Part of a small language model's weights.
Size: width 192, MLP 384 SwiGLU, vocabulary 8192, 12.7M parameters.
Architecture: RMSNorm before each block, rotary positions, untied embeddings.
Training: a variant of SOAP for these matrices, 715M tokens, 5452 steps.
Each number is 128 + 32 x the weight over the matrix's rms, rounded and kept within 0 to 255. Layers, rows and columns count from 0. Numbers have three digits each.

# gate: layer 9 MLP gate, 384x192, rms 0.226, rows 240-285, columns 96-191
# up: layer 9 MLP up, 384x192, rms 0.216, rows 240-285, columns 96-191
# down: layer 9 MLP down (transposed), 384x192, rms 0.205, rows 240-285, columns 96-191
gate240:107099131124112151121144097175145056085164143082110142128164129142143178140121148144113114122092130190135124091165157120117161214121107155111136049100147140099114096121089143140115135177127127146107134163108107131177137173072111167173128112096142150107111136184136119129127121154132114129
up240:139107116123136193117138125090108071101123150106049151133111154149113156119112132127140099132119113100149143109141167105155123069116150131133055090163106074117070112162108086142121141099178121118090147172102158104179149100108099139122144125120120107202119098118101121193137087151077177150
down240:130096102133126134165201164175126118092140162037181137193157180150144111118127093064064070102073139077107118133151131131089119188132129066187133066159154086148168124145156137162147128174126139102137112159175164155252112133119126142138084157099100139143142128081104121137168133107067116164
gate241:182146141164083066148136141130146111145149146164102175149148148179155213147169179100115119146122166102148133155131176132061179108138146129152078115122134119114128100125109143135142210103154139114149114152099147110176178086164130141172147143119124212090127136155100150152110135097119081171
up241:146103139104124094161088140160150120115102111120156144128116126136159092104117147139163136117140132107177104137127123152105169157109133125138127123123129153189134153163141105110110165105091080144152107145148160147151095111141119109136156161155124129115117110133117109166152143130118144134
down241:089128122122162171095017088127122122159116114115067115158104104096109086137173084178111115142119099171118149116103106108183084137111115155113133150134146165150108191113156151164118111105070110126102128133172144133113116193076132060096116117075144086163177078112179133114106123122105153086
gate242:093167148175097116074127125114073137132167098107162114074111140124138118128114132101193132118157097085043125141066115079138169058137150129127132143141133110129140130112094178122087114141143047133128160094166163145138133130144134145148145090116178145135091183160123172133139144190155088142
up242:094138125091111116185143093109107113120123101148141123101142123132192169057103106149131092120148178141129109170092073131127116087116147099156165173133150136156129148139149170136184197094100134133117144123159129176119159109111069084099109097126105086147175174110154149112165109132144122113
down242:139070142174171104083093105107085148142110175128178107132094170192056155166142084168105136121186123146134136082092139191176118128165111130161126118116129135147108151139163168147108144120137096149121132144167164089126147131110169164147128110104143070103109068118114145151088193056193134155
gate243:146144146102122137120134170186127128126102119114131114138106172128093102116219095053108140104158131168172087111126204150162115023104086150127133148154062105137102110162181112106085187124186186143191100107096152122162109195166121173144117123154060111161114135103154108087074124175170121086
up243:169107150114095129145098068149164148135128112132076081121164146178182102083165148144144112128160108176095164124135066083093071083116065115115148149141126152132108142120077145203145097127121164106150094066166108116191057170135088086109158144128128156117201172113121151129127100159105166072
down243:131125107145130119122202162095159111157163146172157140110109092119102130146070129136095139161149064124176127135149146135105145082091118148134200095076161205122120144108117129153130123125116070074179088109057093116124127119127132124144119130130188153125166102187185099103116110091186081110
gate244:151126155144112157148127161189126141090137150115172096072132104148131143144117129120127183166115081130174106104118097145147117122132143043132182143165110131123103163156102188049165131102217136105142050146135141136157077201155100177151120126101122045075189150141144135108149126125149140194
up244:188119064107153076144189156129108133129124179108066088131136138172116149127113183099086144194087156133082146111181142140157067132136182144121138112140126152148106137088142048139133112068130128133163161079102147156178149159170196088140069095123175118074112093123146114115095160113140122093
down244:153141099174131102142125151112074104137122183145139067109116125095126117138110135134153114148101162129154119135096212131074137119181164200120113142148172042113140137120136140152165148077114168114103110091126090138130106190154138084112088120079097135064124196129113101154173134162101141127
gate245:162145113171178136156156096112104168140077128134080141064158147124144150102137111129116135146170122101142093191104098135165051126128116086140078113129130109154119147146145166161069105146160162144126159154101109156124079110154119110196161164111132150080107089151183127061125108206111133163
up245:131120099111086155139109148127152111151119118112114112130121134094171132073122129106104119146106102113128144074155155122064162111136129162113106082130135154088147137133182126088155104078111159162125139116100109046148167123142085088117153155067131135113163126135122081099122129067173133163
down245:150062153113116146098084183150103142125096116177163091132067118083087112114151124120114101138134152115165112147100135114146176139115116128106162116143080077105112167095110093113078203115091145117143173144161101102110136142168155129130118117158120109116086115104102090088080163152088193103
gate246:112147123111129095148057126138102204099107115120100148157145111183112149114128125153146103130169136106124175178095087099139112166116082083179131079155119038152109138124151074118128136170157113138097143077110168091130126114081162070129131078135067130083107130128148044175134127028124118100
up246:120103057142117075158160161028090112206147124136122116153131190131129057156076131166110093165105060148154128127146085090174079119141113188156106176163139130153102139118145138151110123131091128151159182142166111166112111091065099135085126115127087091099138123153164125122087090120064088132
down246:112111149135153087152072083152093143127163157117107131171158165146130120137154134121117129150140131164137161112075184141162151108086110107142123119090116084111092134091120136181175114102111174199155147125087124151133153119131085111106153124132133154157155130130143051120132096147158142131
gate247:109127117125162129162114146153118112142152115057088104109137165161108124150117143102143111164175154078176137139114150162124115121114095143107164115144122169126116163154085171121152148137148193093164109168158110156143094097113161080181145099120102103139137121121123122132085167149108099095
up247:145127129147125158105090116126095139051111123080119118161100135127120124176191163115143127147100147139145135128150163100084116089120188092150108143158121129153146136076156122123071128174100097067074149102148162108106101133160137138106121081092153120161083062129129074165149133137136087131
down247:076156100128138144125156130088128107155118111053127118149130159141168121148104109121127126160140151123151130137164168140117083087129142137116150160148115121132150109129149111149143073120174171147218092190122083111082056086116108121137084115106118126093144142138094137155133145142119122149
gate248:159194108104089172089086133154089120150053137076129083134124183113091092119135138049149175116126087120115122133117118119156129133102188180146126130132141081098155105125155134141102106071082122128128064155103115175150091140110106123161133129117119154107060124141080106125198122089128178134
up248:191134167145074127106075105130118155127105164089109149141179105099106146155125163106104106119183141162138179163126128088108054130137112167128150151147105113087137114086118155063095098206197100136116143079119149174104125142112128094151104184119133110106089155123155088099153126129208121134
down248:160158156151079122064131104123139203160078138124136110147154142176115179141130120112060124121143130110153151135174095142135178156068136178147131135125099146129127070116182117181092132107125105065165125141098159166116162117134175073075160135126094097133097138132164080132104140132166161150
gate249:112144148137130136144153187108143145164117148109110128099111110157126154138096162171146121164121133138058162132088098152153074167182172117103138137177106116177159099094106160141073107103081160123137090170102062160114121127154180112108136123066093134097108133118114064106118122119157126102
up249:102144196086142134056143109105146118064151108142134152124098075165098124209175140100152123130114166116154109142166157116150132148130126111105111105117132172067104122158096103194118086079107178113112099176131124181123110135122142148153152171100144145106154165161117176122096187086111111140
down249:137118106086114114150128114145142202154130121163084096127109137148075170174102138131068099177095134098134104159120110111067092126162095172097170105130154076083161203124110081092100140100090117068154090112087103203120148144136144164147180142104094111166158173065144164146101145164093117139
gate250:159147144136125110101136110148099143121130172079136097147141106148174141057129157091143087097213105175131189165184072172170147120118136186146152159151125117136145143151142106090114158139092105088162141139093149113128146161095141113174097193158130136154110114164130121167098083108131155146
up250:193172104137166066088178154126070089109143076135093083090070125145155124123105119111122060125175113123091177123102161141141094053136137075198116129129107113125179108151137076111115115102166096130110157160116125114146144154214139076092075134114122152112127112088081112110105133147044076108
down250:105070116099120084123218094139103155186100156070100134128123123093140041110115107151164055163113169089150187144098106090139132095170120149213129131146137095088148112114110166185157079153174136147120110159158138106125111108118062051099151127135101155110168109076123084169109129130083109173
gate251:145113111102128127141105116096108178150100160117103138132115175184115141132092133091178125154190147134204157174175167112151120143118141143110098097123095089153085197057129058168147119211105081151168161169163080133153092154128164141102127157109121145177180076142196144150061150149080152150
up251:104090090211141145185107093127113181109127162111042182131159122101052137155133104095097148151124117041088133148184129099127095120097077190165139165092184090137142119128186112133102150171053137129175134102059198108060097165117066162157120074170103146109116100175115152154138122083161105155
down251:127149080144117123104168126100132141124123077156127164154105131092078158162138140169153074014092164152099072157112124157105112133191077119077204126147139086097112111146127170113099139141113116108123084132096154072118159143135124164148108125121131143124080108139137127130171109129099084155
gate252:130151130173194108160171127107104209134088106076139135121145114136123161167108095166132097145097139155159119153138176136149156178124154120133142136194095097090130109125168154150133150076108204107051109134120199102178132162105084085141100143149166163169192157060152096140172190132118171108
up252:106128177165166063168151139082158147178097138132126048102121119135140101212109099170106143163106062163132100144115061142128072149115182148172056110154100145131158064131088109154104219094164151162127142156124127142140121134151140078097078100083178153158151104087145135121109107107141144160
down252:131106097102104151084161063127131148077131162126126122141127086098069188033129119065120143140098171112139149140109114125155124118131109156124161108155140181099120167189133087137151092153079094169181115123118134129087154079129089147155144177175147113096100178114146147108151205153124154131
gate253:115174123124112192157145172185131148174070080074113119151067163115090109110105163136111139159147145137066122133213160120127096067182110094160096123125177114155092148178109125029094114113158175149098145182108185102144119105134132148087103210083156114144109121124115155124146160113096099144
up253:203128114108159082123102148111070124124131116102198086127145220150112106131196124121077117112104142146146117190126132144160156148146168131163139135140123118147114159071122180061090119162127127112078093114065109145123083157129172190168119148127118082108121062149124074107137093125123106091
down253:129118078086131116120095114102080170115152148066124124120134199125125138180137162138143091155116088118155182164146087126135100146135155172101167126100084066152135154119065067106128117139136152082113106162050145110114110189154138130152118100085119094177125083164138093114107125099154117162
gate254:142187142120148157110135145100155133104178122092153144102152114085124126092102181112100050116154078086110152093103150188077159160117149171098164124166119145180194140153137142103072127054127175171195079114178151124118169111114133074154072158095111175076139126139128203075113115148140095092
up254:107194173148105110116187097085092122193081168221196082106168098177067175108160111116142132150123128067100148122122129161094136131126146101163157109097131120166051115146094140147151117113113149101077175162117187100108112123130098135151149099143138163121152078145118184148137143130116118143
down254:076149091138130111140208107130168134206110149091053125165141127083135173145151158126115171137103154133114153172073113072087141090128144180139105152163080158147202134117102206152149114103112058089117105147095073113163116143079135114134117097141131097153137131050101155138179193114108148160
gate255:069133188101110065146157104111109146161068167114074111116096106110161144138136126100174117081133215103091114142143116085064119195056082112163167114207151103165126163144123110163088144152102086086153121144159172131145105100146126085086104156129126120115164116172153138111111128116122175197
up255:109119081143127158103153158085189160094099160142190162121131146105095145160122134119110070132144113105083118130127120136134148148165141151096120126095081185160151088120116137103109161116105166148095140160097080149110143149122125105174082104119134186099118111126145123130101145133061114100
down255:157147107124114174115211125149149138137147171065125120103168128110199105145125062125068097150084055136181124137064060130154185069141183139124158128083105140157169114121080145123109133193157160128178164127133090090112154125090134173141126125182124136132137133113093096204121097141131158067
gate256:144183053175081093132142116107139082071097149074085095106154126076075146101077148177164139085169112127130111097061152191215125153125102156141115176142071142166149069120125108137102125121179105063078139157096171098173073113150193117146150121117060196070144116091102161159141107132070219092
up256:176120082100126134162159121130091110098079083083101145083130161049143101076094118128191129124128116196129150145198108125150206116149148147149179135113185125106152114072111168172072047176175144156168113173133125114149135136144133147103120129129148050130139141103110107240128119069161156120
down256:121134101175105104089112128129109164134176131074146115104118145135102132102100135162078159096143133187101137061106171102104179130059097167219113150107052121134111067128102179064122170055151145133066099177137119151160138146120122064131153089166099160092145099085127121127123161126140075170
gate257:119156143083119124145178104167103110092164146134119101139122088129099089129179156098192132109154131147125134103127140179122152117151125048118096194102147197083119129104089115128087120043147167103131133168100144116052061120160139143140121163135127115163126109129133154184131085096123170149
up257:151065099110131057169086088109153161118108114117142146111113132112149168107098100128127100110193143118181111106100095087203132124078133105150145155153112145158147072075108107127105092106135113174137119094151119163145136203075103151138115138148091179087123121110153107104146138100091121128
down257:104121113077179063131158100107151099163095118140149142148137116092172070112121160113140165124117106088116146142114060096121108102126153177118201116159155060114159119112145113117146150147147171155150100118104140154113148124118142138164145080121155145075151193102150097136131132081033134135
gate258:117133161113153131115053116112170092120134113140133154184148126158113140081117162110117129088207123097142125149098179131141127144130078151098216100220059094127144149083174208099121120117129084154126092137094140118113125176116169121165144108152149146104107108123161138098146156138129131140
up258:114114142130105106129227089138148122166128152167111173188128148151094104132055159057090160159132093071113127136113109105150126133177110097128126172115067101155139173099122035097164088141099143159193156070109122140095144148127136121102133195167130147103147113152072171166150122123194085131
down258:122105100063055151152155084187116150117156127107077183138133124132175101133167095141113142154129120134123132063144099077109126070126135138102129083109116130137086103107112159149132112110099065107167142121139135101101128176116183155135125153153148207139144135133157161123127139106093175076
gate259:134181144111094116130139075079149123106173115168106160168096127135182117109100162127105070089128146087114152160138121073195163118185175095137070085193131049118172103109120102177140128104194083080141137181087120171115179100187073160125104223095138069214128122157128172141125053105109090149
up259:149121172170118099150116151121134170132086186159157127116150118165070114116151153153209094101124158193118122086131084129161142093161157130159110115027191069117168158121113136108219084120124088180023102071082086101161145161126127098130140090111173151112086130084085059158182174233085143149
down259:143202097073059014181135171127123112117182113105133159150119167130181103045180096142089197114147090145202189118117165087126119103175135130121116111151134103090102150135153143134124130076096152121105106088047132100106163142133148128150118107131069149157133103168073056125146081129052157163
gate260:139060110134111203160057136131117133117110115089133141115120133090085138117142156113164099122113178107132147181114123121123139143142085055139110086096212161182100077116076169173140078170141151136139183115106110149118128131120174132141169112120108123103113082161121089157084084106098126117
up260:185203130068167144134082156134132131105135128099152110118134097138174122070079095163103162127139155101089168150087133089106141093114144169115179113092116126112129109108106117105115173042045126102157183085153099098127138099114144145146193144067111111107102200126113130113118093108117141155
down260:119131120137127152130128138082142104138127119153059169164122132098105209179146125170187137095091130215172116043095143127135105120132137164190111128136141138177132155089062122133134165182156131129152106117113093125123092170128070111124141123111120166174111104112127153145178133089162097116
gate261:096183135153062117122148104201081150101134199049143056113107102111102103161161155160096126109085184145122130153136189083158082155154178174112202162181123136186116129100080155084181122108202159080124143157170131174168106134112170182187112132119129100121162119159172177068166078142172156159
up261:093116096086191106120136137057099130138105050082170148155174149108070093153107152130162103140132125164082104127142103132089128134104133163170111072140090169118110130207091169209078144147042105138220139106133098124079136054163137122131086136113125134126108114166118185138170152164137155161
down261:111120155097131108203107131152158125114131075075146092111206131075161142174095139137109121143102078108136103139136175092097196124087093160150161068142053087141117156159147131096109182166081139119144088108136114138086111109129173165128141111108119112150117136150118105118112106116153132075
gate262:090106086110111096160133109191143149046149148130166091112124182179146176125180066090171109112109128148166062162120132146170153113076146063151075136148081153129135153126116121049141159138125176134176182139132172226153106155128134129128077176089122111133123118097119128129145090155107176107
up262:125122169048134157126101083198128139048075074093162088120191118166242117104147101072168118113114146103117178113127122163136097124119124105115107114121182123121088118117137159075195116159085116088066160108083111118098199155128165206157161116143107097184105154111131139119104137167046162088
down262:105080149130114152101037146197062129126093101142070137138155109119122126129133163173105167173079111136113110099128139164089123139118116099079110183143153133131141114152124113061127083154121154084100126161134134160159160103118095177123161195188136120151107100142136116116107178044120082132
gate263:188162155164155118090133118110174173109113147094113108135105139158105134122172148116127156131146126077109077136098172107094099136107112160093094108169131101112106082190054082178128202128106162107111131068172068146165091157149145100102165175110105133145115095135124123153097121139112126153
up263:132118137145103116116111091033192102106054129159100148130077107138181181112148132122126179091161131132074101110129143079088136132197160167048125146145096113102151060095111160157136102136108157120094088119149118083095112078136095110155111106090105135125105181130161093093133158169128171124
down263:156167210121134124173122090166066111080107094133119131147105141134101127136154134137121074152150085092145109150159115149120139158152158136172117078112139088114137120119126148064178172092127120114120166133152147198136115147081167126124118123149089139133124128114128098151113113099095036122
gate264:127153170143118137229127076142090097133087098152135091087142124133173130099077180066088123123130138146130122153118109118172150118114160116124147073141096181141161155163143094109116176118141143119095114171142110169139133115145132155161185077160155116099114099128121160163121123130073140214
up264:087131162108158055084152111115148124126166157170163096195039112084147083129092104135175072087080062108148140123073151071161098144183170136065162139164144139079149112102084161074158102087104128141087095137089056190168141125155136080200169204160154097148134167143134147116122173142126108180
down264:116109125111063218022088138072169162128120139089134120165137135152091172160087100157145117103117171111137099173157103099119115150185117093086152181109130160099093138096114161128169094185147139203133149065136151109142116173122117145114112140148167113099102150092145039122149154112098132093
gate265:180171099152208105155130150080099151137107110171125083169121111161098160083155145124163162143159161114133093084150152149122177091113109080131074118165092094123128114145141123204160138118169122186075177122101097087079156151084123110122040162121154100058152184147073070075110109131139161118
up265:123137139183033159147096185086141122126117096168145124173099188191139134090120114143118115139174160153170121104149117078121081074170121135113108130071131155088108114102129152088111111049114120122217135166136125151161160135075148105123147159167119129128098127124116190129110170158196119131
down265:157126119104109123117172108123103124103069065182161093148152147155093200107162166144101145147115151063131175113143052117111172140108089150156111115100181148171112107136117105120137118116153123097107144050146122161113134102114117094131148131132110129149189077136177153149131153169145140078
gate266:220160123119147125096125132145131094175119158139158123089072134152172197133118208082144145084160116155130080153195143148138120084166105102163119177078121112134105159121110109171193171164136111072132142151110096148146080118167098087063137116148104095079150108148153168148149145149170118117
up266:145120085117156112125151168126171153107175180185064110136131144117180138120120155125131113149116090145111135118098105103111133091125181167104138131126113138154129097121120069097178113092134130129160092163104127073113119168147170106114139175100155136040100103123113051117124108118141082134
down266:130107128170116139092083117105137174114131112161133155149198112147142128156159130144119144141162149107116211077117170073152170097129108131169158102143126138185141098154130117103097159121116079125113151123124153139069155152086080145150144130117157141123125143153154121117072117137163141091
gate267:070107113112180079173121127143107083191064139084093128130113146128131164168151211090131116102093121074111119085179089105150120141145141126139165127119160129074121142104132092162204155175086143083154061166142110126145125130205097152146129138138144129099102130108135102153156106108149097097
up267:132158157117126134122183120085115083172153207081163126136143129120171145106085086152125114111096118058115186145089119157173162148111115091139127067099134112155154143140142115123130102049143100162142205121210101141171147163097149127062124121120170131133100149133145122146172108166138168143
down267:083186120126129152146231171117158132187098161071098123170180090137111184114120127114115142085134078130125124168087111125148117124128149127144122107153118181088149136127162149128158084164089115147129112082107138089101168120124088152139129126152137162107114124112109140131162087127106190113
gate268:085149118131162165181111085143103144161113120209091087111143160079097083134078166110186140117109120161128097108099128080098160136095106114132099160142083126166117102135016191192069165151147147131104122116092114080115027132103110149174095141124114119086120128129119114137129103119131143113
up268:139092154166163151110153122098212129086124130199104129118095152120197161077044120129138181131135134132206148112146129140117115129120144132141104132136132147117186117125092138191117116109124115099152138120083145118105174109060137144143146114143113104114135113111092063118104143123099174054
down268:127133126031110121087156168134180121114102194102130097104124194128092138094107124103133156121138149144168097086142159150115107141103090107122161104130147065143144154115117135099126141203143121153102126153131106125087106141134104122121114107125132143068127182148102102146180070134139225186
gate269:161129106179122134147115081149147167170149077117133113136162130111073100132175131118215088095128152125159108187165149060141130093179167118106174092097102140136096158078169161147073109111105151119101121114137126153101107106098131153128108052090090126124146136119160112125129092114130130099
up269:105135128142087114114173096133123123108138131143152087127093132132141143130110126149138156164112131150111108080109145135132140135062108137107132188165135097121133132145118114176135118119131129166109150145130123104111135104132126106120139105172130122130128125105189146185130137154142172101
down269:165197126102139096091068105128124120135157219124146132105168105101170060123159132104191119164143143122184110152116160070162165117178158151090148069113113152127100136069183155131121100105117149117144094124113090163109142128118121109128085090110132159158113155093059090140181113056158102105
gate270:113152132151128171143165176148116133156135108130148137063101122104084071116139190139124119124144115129070158143133129118113138110156100123149116148086129136162149136142124028166095121131142122143123106057113130107128148160110105159161183123141128154143162156129154102124177149108184120100
up270:090105115135112106078134092116124139104177123023101097130141120072125090121142146089151143093122159148157121160138113164109115161100110109148172181125174170132128121165149110157129103097106141183149128095124180170125134109111112166129140115146139117143133096089106155147083127078204188167
down270:135143102150131097162122143116147091064148216141119085174144083109116103158094133160101156068134165148139074153146148116071146154087154147155171142145098097098115130180154170092104076159071132152144096147134149141097114092141142107147148141218161154127089131095130121114114126088116155188
gate271:106082104100122172185127106138145132089141145126151170120120165084144163151131091127120103131174141087159106134166164162153123084126125168145149150142092126100171109161178087120119173117159117163121158111190125191183158132173145111119148127112177097107109155139080167100161139168038149117
up271:076104106132143135107109111124130158119092137135185226140133150120122108214090153143106121112123179099129204082154128125165097125142067164100142102123097126147150131120078149138124116134114117094100074105090060137084193111139151099149082157129127111101098114157153205119152076072141141102
down271:132129144174152148123170109105170155148201110152153126103159121158146147082105062076124082123141138182137095113089124148143199134155137137092121184112126188107122096148134074117108134131086141169173128155119149116123095134159087135109142094133173134117140162124142126141120160120139121108
gate272:145120130101234193092190127184099111168092189115113130177091152191103103104116092117073076106135120129165152076108104158098118104113158134089131116122148076255131090132119114054112160123160146140150090127167082215121183131126128075143089137227100116116112101135150166057104126105153181187
up272:121141104142172139112167137138156144166142108189121082135139129073067143137151080102139180153080141085112144119160132196109090152191126117097177067103092148136132094156160161117111144118119083072140127147166193155092216113069123169167100130148145212052113168072098135140115152130163220130
down272:151123143137133174096099148167102129107115105175123158060138121176142144173120120177132118149139151173116088175094130159123118139141065145141127126145076135088130086113186188110141121127152197114125143161082127113141127124133164114115143125152134135060126135148071171129092092139139019115
gate273:128099196121088106148127067137120099173174137139127118149095147140135146155153120136187139109102157135131136098157098145119131063095138035094168132134096155140103151139108141147160117136044155138132150175111122136117123132172136177067132081129145091169169123219128152122093115099133112091
up273:125110143122125155083083070139135080148086091099163211175114119134075130084162133187180098109108047182161125122131170091168145094104113105095077182129100145055111163158105076160113120114193114071140170126071087124129086129078137070152076135150121164096147168119124135085122112096109138102
down273:110163130114175132122177161155072150150126165084163117095131110133142122158136099117066101137116084132107127067139081142160112211138165138212112102140126096112140113116133122103095149067147046061135132147108169166125175121150087117177130149136102072129112131129129138112012121103119061147
gate274:099134103072137149134157122091093150127149140185167129137128154148107139165183100152107183167110150126118148094140094118136106126158158177093131137060112138138121105142147135157131159137101178142117121180153185133157151147171145139135153193110103145131123131096109149169164119066118092079
up274:116188118057199146135198143107191141109151120122072198119180111153108130104141203153103167175136124080122187108125107126171140151080099181141142135148107147088148144146160105070192106046062150148127153125117155075167203129119118141147079128151106134130092123117169131070100155106124086137
down274:143146154151157154111157183185140105151103143108135121172165114122120148112132113066137144149170083162157114125111150111108100103124108119098139142148119152166158081129140108098137137143096065167094118090168213144191074076077148145093146150106110131088176122095109097161157101140110160125
gate275:095131042084161130151132156150162078145125129151101142150109112136138160169133074078065128086078181102111106099159195149214115160124156109151085134139141112166140142163110116164088125175080158107111115182122125082118141123120090222139143101144155081204119098133132166173098081106078151078
up275:155139180154166072155154082057112143150109122153160148204105091146041108119170170066110133095154149115126104098125190131080151098099117172112130111135084120136092157106124120142112118077153086051203127145082199149150078094115134181153112156127136155091175159103186160161100145157084146110
down275:155064161067157140065107166066140128144160141133158132136111148134090135091105105161138135112159148138171144149120103094152104146122057104110110117144122119135150149109103148135154143123163136127131156133089069175093103109114128124094139077076079130097164134095106090121107123163127125099
gate276:121163081124130047034129149135123151140131107165204136127172114085073146124141154159161103135110141123182152148095195149140092109152131118118155112124147144143104155098172148138147134115183113151158173137077131148131148113156135125133149130095171221186124154144119122110105116113106062124
up276:050135160156105084082112132139160099083119129095083145122074128126120096150085148156092130105123144131098153111100104158087135091106167116150148066125117182109158183194178127094206080128116137099144123114133167089110157199045106147048107111119157151082111144129137117121158144106106125110
down276:178157113124110126189171166108195132132165102180144082095135154154133162123142129154161137136107146177123124144118133165105110138130118123134204129167116153150209118128108185152171108150110071138161124121153105107160158126210122127170096138105158135158170091072127145118128094185153102131
gate277:154143106116131117101118160155049165111128160102102120136056194117211115131092191119141152058090196118181102078184115158130103182149153179123110103126134149140142123118088174109202100136160129154100156142169086093078092079107113134110144146130123117130118110196159141128158133130211093119
up277:181144129119154064128151117159143181126105188087121170141123152109163196095139134128151109119135164078112168161093081149137125089170048145130170200117110122170146133156149146149112100065090171121110129135159110166139084116161131097072104154112101131117141118176148175104146111121120117124
down277:101070147098128170153085111100165121152163092126154165126125118130144156132142104128107173094120131101079140109103175115101158103132119131153126118145101113064106094160095143133083102134151114137133133111081169142124091127131142121111164145107119155122119103089122121127134089136097183139
gate278:159146079109119108131114128103113083115102137045135105110148143090096143129141176099111181150178172109162160186146183131182085095169091135154145158120128148101128139123113145124149133141140102104135074116150129112105134154140097123084148137116155144116185153132177150158115129133145159093
up278:094116161118126062109092136110125131144151121089146102122074143148178107148111115147109073124067147170157135118116127170152220118144110207077138154188115160113068141143126134159145135169137142122171178137121211116125059114202155117113083107120172111165127134157068153123160107106108123092
down278:084116092112126104126145117115166094112157190109182152123060098232180101075106117122134124117104123144155083205172176223132190097118162161131148115126138117129132067121142144144146103143159084192126145178139143207132079079139126156105060119147083140152180146161119120132151054120109132136
gate279:142146160104163099101172118120164155102161127131139140098089114122121146122102170118091171114169209154152087141199127118113107122085072152088203161158157135139136126153137115125109138126161111171170120214168073092147117126083156151138140145136155123141119171105242157098142087147138126132
up279:121112165113160123115190140071108125084109082145083166189168125129124047130115113106114158157108167142138109141176119080234151192121102102118098148141086092169099118142128119101094127126131108120182118184092144143130178176169123081155159163140116119110126131143098105140131135127160109136
down279:128121104095113113136040096109125124138162116142104123100180122082089093184139181201110076169123121150118109149062140091156173178153107146152169112114116133052146164152135129160097149142070112133135156102111138151108130165101169112181148088200121179137189073114176171130164144106195126197
gate280:173133107169131117134142176183112136075034070201133181126138085166220202056132180151097105134159037116163103135140051128140119095156168105127111151120095160103194099166152112148124125100126135138152136150130182106135156161113164138102185119080122140099105131133123132139140117140110091142
up280:184127108073127155076172084156090139114113138126116135179116125141148155151112132144136237158136104123107112139096166106081121140116116085159140117157135125119156165183063109133082170150110154103117095113120187173083091145091129098166131151129052133140115098159114104124106088148105151137
down280:150155110139106170140050144196139158114117153068168111166099121127134154099143132165190128078114076159152138146179129184164075111119153124143069094123168133106171133095207116138159139153185151176131129184179119097125100112135128117111124098065122134159124153156050168124135090115116081107
gate281:171147099171127127136088119118167158170082120152248091107089071150150148123075129130140089112132126152110161104121094161165070077130131079160123127080133143121177119126149118111110108151123154168130125129144096137101142164165108119125132080120132119111061097095131022074117139124060145129
up281:117155156114154092136075150201117132102129142145067148196120085142145178119139098042076096092109093183107095119100096137162135150163115130113155107174100108113105124105151140119134085168133164135147137094196176122104126090121144207105103124113120071108102175085165173173124182162174164113
down281:101063115119068163139114109091100119157159085141122113120145161120145151097147170110150146072110048147147057177112105134143147172186126117140181132126133106124115122092143134117092140088081076162086162163178142133154095090100159119150150127092106078140133131195167158166138162140143136115
gate282:098112118107183121102150147119120121128097125157101175097153147113104113070158101125140105134131148124118149135110125162128091152162131113129125076143127102194192132088103132134113165112119086140107130185116105106104176136120160126117118125118103151095101108173209105128147143191100129123
up282:225124121120126171141145100100109136099146174120180078124091121130126223118108160151097090133099100116125103117114138146124160153125154152134161149146107206091088117184148170119073155077138169124175113089147105154129136121138138106151101060162160115114159152169073102126152168107091093130
down282:098148114083120138094156129112115108127062129073103091174097127154168154121095110087109138100112139123128116116093150061161130195109108098153136176141135165145153124157075194145175155133159131136152140125157112159130138125146164098142123193145105150156142165106118116162130109121132111119
gate283:045167123140144149163192092119135151107127059147186171065164101168116113112137146154147117085159166168142137125132137119112170151148125118090105186129138135151153171071121113073159105142129105106096165161144146124156091124105174099126097160102077138115113124149099143105198149144149170103
up283:123130153209126144139183059115136143141150162130173154153128100112119096157170128142130108129098105124104159091168122153143148107140121113096136113100115155114108092162156121192100114118099108152135124113119154136130155092147087109142071096076107157186099121151090080134094186116099083153
down283:134092144122103124178097152155105167139159158118159084143134095124085165179138183093092100181116089149129110107178095144152080140144126169068075120119098123135105168176142111155129076161088134176141196130136108140115140141120104138097108136131130111154111163116110146147166132105125119091
gate284:177145094108112131112136048093173153117151220053143098126146160156142143115119095106124139117129120123129146122128100141155072113153072139113121118209098099029133144148134148106129128079137181149177082173102164180107130117142132086119099116143160120066109129124094086114134126178135169113
up284:134127155113068127117117147111206156132135101187131114109126138118136144097186146105162113207128149140172164106104176103138145133083072120091123133078154157178151146105149099120143103092145146140132131141101114135173119136097132127172152100089167118148137180127105071123121103173134115124
down284:134157173175175116118088142218116103098108135166088101145132100135089062112116161115155168087094126120051150157099121114110122157077160140172195143077116167153125146172108070125125099135086117100071049121131084152126099151155164110123197178147124132111091128137186150101102140109153059112
gate285:162142132135154117103134097196150128068098206065136110091141176130147150107148119134120136151077078154090101120114132098163116062132132127123157117154152068120115120138150137165153165121130174112041150117120091091125136079136148145160084144136115148135074137129155152123110160128167125177
up285:122126184141089132083122084192131142088145131115124117107139138108140140157182151089105111157127115099117165110115128094158098186080136106127127127112184130142124149119119126148138142137127174149137118144120088110079111127121113148167115135132148120101133114095152166142162079205185095134
down285:152074138120095158119026056107135093139088112123200130089140084077097117086088108173125157179077170118119074137118159105095128110108122155075102112149042157147156137108109105148159119076135090127073112132128108118138109114168159129121139157113065097099160154114156157123082171167156132124